Each number is 500 + 50 x the weight over its row's rms, rounded and kept within 0 to 999. Layers, rows and columns count from 0. Numbers have three digits each. The size before them is the row's rms in percent of the matrix's.

# v: layer 8 attention value, 96x96, rms 0.181, rows 0-13, columns 0-95
# o: layer 8 attention output (transposed), 96x96, rms 0.172, rows 0-13, columns 0-95
v0 094:494589486417501670444398453441469437504456473487516515478499483519473479576481545528500538449542572465491437508506501540534511429641426452474487525470438464501481529497515536588567551453508529559453440471504558500527573483450584568453548504526498543522463512524422551451434601584508509514
o0 101:438462469423468561531430442520468513458577528415474569532474452560437465552565578448496431382532552553531449430532569548523489480497484498439477568531469512532564492486550415508562520460473452475467536488520437487471483582518564452475529488561462497494554550440395558614468456470430415440
v1 092:555510478473531528533389511445508581523502470525491512469469460520580498530567473601563557519397547532516497405525517432466456492453530478534571469357545539548567439562520448470526503601435501477487468500500483485414554452500522571471458506476532507544530498478531555569610479557634516438
o1 096:599536413518459490457505482463512509459431534494483545491502534454508420495471400532460521456497501563439549413570554438469425453465506533526516534478504469508608501465452438495544516575476411458534471543538556510387534568494551441601420489535431440507480564525532532547494462616540467390
v2 093:587425450504530518473535395603422435584584560477494464481473599488471463596419533454454420506561550529462481481497573484476508545541540342528438511497550498397487500446516511445544474481446543507509462463502472526517498498584524497579452470514425495517456443393485544511524481443497510496
o2 102:606498416424420474532526553632449434535512513497465578519512432537486456526501517514484440508529460436441534514525579474554571582513547387544499481532546522452528465542465490509553467503392455624441485514541410487477414485463534548507496511399455490482528438425547533529558484447473516529
v3 090:571495379462430536445465493550504512452645517629583435447518527519538458442481421513431495455499490481474468627510518500462468535550504447551525456546524504537456486478395529449457420444432484401503485484473559555477496478439555476483500530550483490466511510502534465486455511406402455557
o3 092:463488372470447467498542501630391485444536521541544456426504460586484533479528481429508498552514494460474496605459436394443524515481492451499553526518501464534461504482561505578533493546451446407437445517427465461490428405445545503462498531499519490435503429485419387488492444564449461521
v4 093:528421508421474437565502565445495468476402474445479450514518513569447541485530446492452548513475410456558411470492504476541424519513445444514445458589469543493464509478481571439541546482481439548560557407443525485562534472567483564547524496477538483563469404543553528632544444458532411582
o4 098:467492504410492519527417542468488521474403505515486463473425532471455578506493515571495515445393404477537422530552438444497415454517450474456545506441435508485489470475521589428583445479575409633512486456514485552559519476509582481573554497433460511545443459608524516451541510450488487560
v5 094:512430460494534540405505501528484482495507463513472529548533484487475475521515615496466446502528527444455563490643470469471496521403607480540498550466577490421498525490544479445540538445439547455400472478480514550586495512601590450521424552438449558464564481553475551444612537501515566574
o5 098:584489438544525526516441527527595457524472469513442538497543492609506530432541535469404490459519532396522541520596553530553492540493566508511484442451536601448578529487526560513520482443388530456471482492500495542527457600566497555477441594356544474513546465541557519472467471580548534508
v6 095:477525498442556505473511471483435584415495526575513503462543561532494559585397541566548454502535523431425518562482394484622425526535507429493393463490474434504481565498573501498403441491427476463472484469549557505514501532493440492454537514405481435497476488434530464371548504466514554530
o6 106:575510474475519480550511443486500505423512573521504468447490483545490521528509529511556530611520510539472447483403451490508531468577429513456357519593465512539498556555503470448521413467499505434495497506550594422603405570484461552452429518373449442483517508410474444513522486552571513557
v7 108:408503547454497605540453498482427588453509556396432596413464467562525491504534560491545454405437581527536473475522404517552553602425551456479534463443600518512478538533489523467481527523545551397459532441489470476556477446515535554530466493489548518471511507454521405580496519476490455449
o7 110:484501487482465480501483432465534593464474523444445518441435481515615506566569523467507480530455545482423437456573463507458507566506502440557569487552550451512630568536449565422454477504583468459442548548499509483472492515570488534540482407542527391441464404557526501423390554452479500505
v8 088:502527560444447599467509530528487617521471456449407551446450518570540540480527473536489509573533553539618441556455476554539411515510616504476495575538477452435598543459509516487525476496498501513539429463482575590541535612460376519456540475482535501542484510522485490484499569423530501564
o8 096:445462523451480581549520466529539491482545515485501572434476460415550536509478456535528488476436508540482378542481394473566519498428527431459400502519508471538530589525463503516537492649515502515487528490474531643515556635499463539458506542513428478537516577509481481474516472547605555573
v9 086:448417510474469507477454459500557506590428454434536537527503444483504469554472508506506558384513518448481501561463431554542484381513546575469515522523509552479459481509525501615585531505545498431473493508413474482543532578495579430382636538496554386499479571499484474469508561567491524516
o9 089:501381519425518507513485517471505597512480529428475502546493446498439483539531415502521469405541575442580429502444557557481499409509394502491484466509496569500554569467503511523514517541517519438463578537467513553562436563534542404377514542574517544550519545543463497536498525460531434359
v10 090:567536499525487521510437437509482482487509478502483513487450405523522523540581408600539462505450471464601493576433508461398508543533606522527476425436494480593514476445453519445452429540508525496525517442507529566427564451485503418418383487469487488563509388575480526504547555566505433541
o10 095:553504418524474556460488490530430528489541512486516539453461445430524486402481421542537441441458491551480636496500451463457495480442532490455505470463542451523459471369489492444516452554627448478488522487493509581429521415460502496574472504550446410470503518473500523466479457673458562464
v11 100:546506467539569495460539447509492474533472494479506470449526533486475560503509499504443452509512454520493405482552451481560586545526513534529511547460529456367548503553521595416502554503498473452572543509572560448466437494514501435401668532443514494484486414538600431514472536459396552408
o11 109:498439490611496446529500566483535523530477472470519505479455466429513462607604545495498583518533518486510515552507478510506541486586573382460477482480497414467489462595574492458468512522510487454511558564562453500501389543525489494410662552490544513498541435487533445480516611537498548419
v12 104:561488499414514400537478418430478559574523456392507523417468546503438431596430426505489483484476487529540478444422515500580487498527419436482422529434546475360547473426506518565424549511514570577536485523513437622477538531472509560513467451535464435541461531481521492504497475483497495513
o12 108:516459498426494427497414453565560503472580469520561500513479460491484481558436472499536444434512471570494559454490546464553547507444473374518421493539451483433518513625476467434506468493495424583450607409563506498394491501378563539464460423526400521506506551475484481483524508446490526510
v13 086:622419559472477493528485423457530475519563564480501456591564453503548494580474561486515458479487425470530445542508484521441500538488428592483393352432501508496485453450501497467464469509522516419528527520551494503497458531442496377470490430417490517573537535527511528446514467631533515429
o13 089:696564543468536468500454472522460533529529552433570427496490496509494524414502579522485618461549499604529549452460541510461449488420468511522491418541559511511451470477489465463495449500503514466540558497519443510520463402488517415456470450516562475480518560405530520433513516552437571399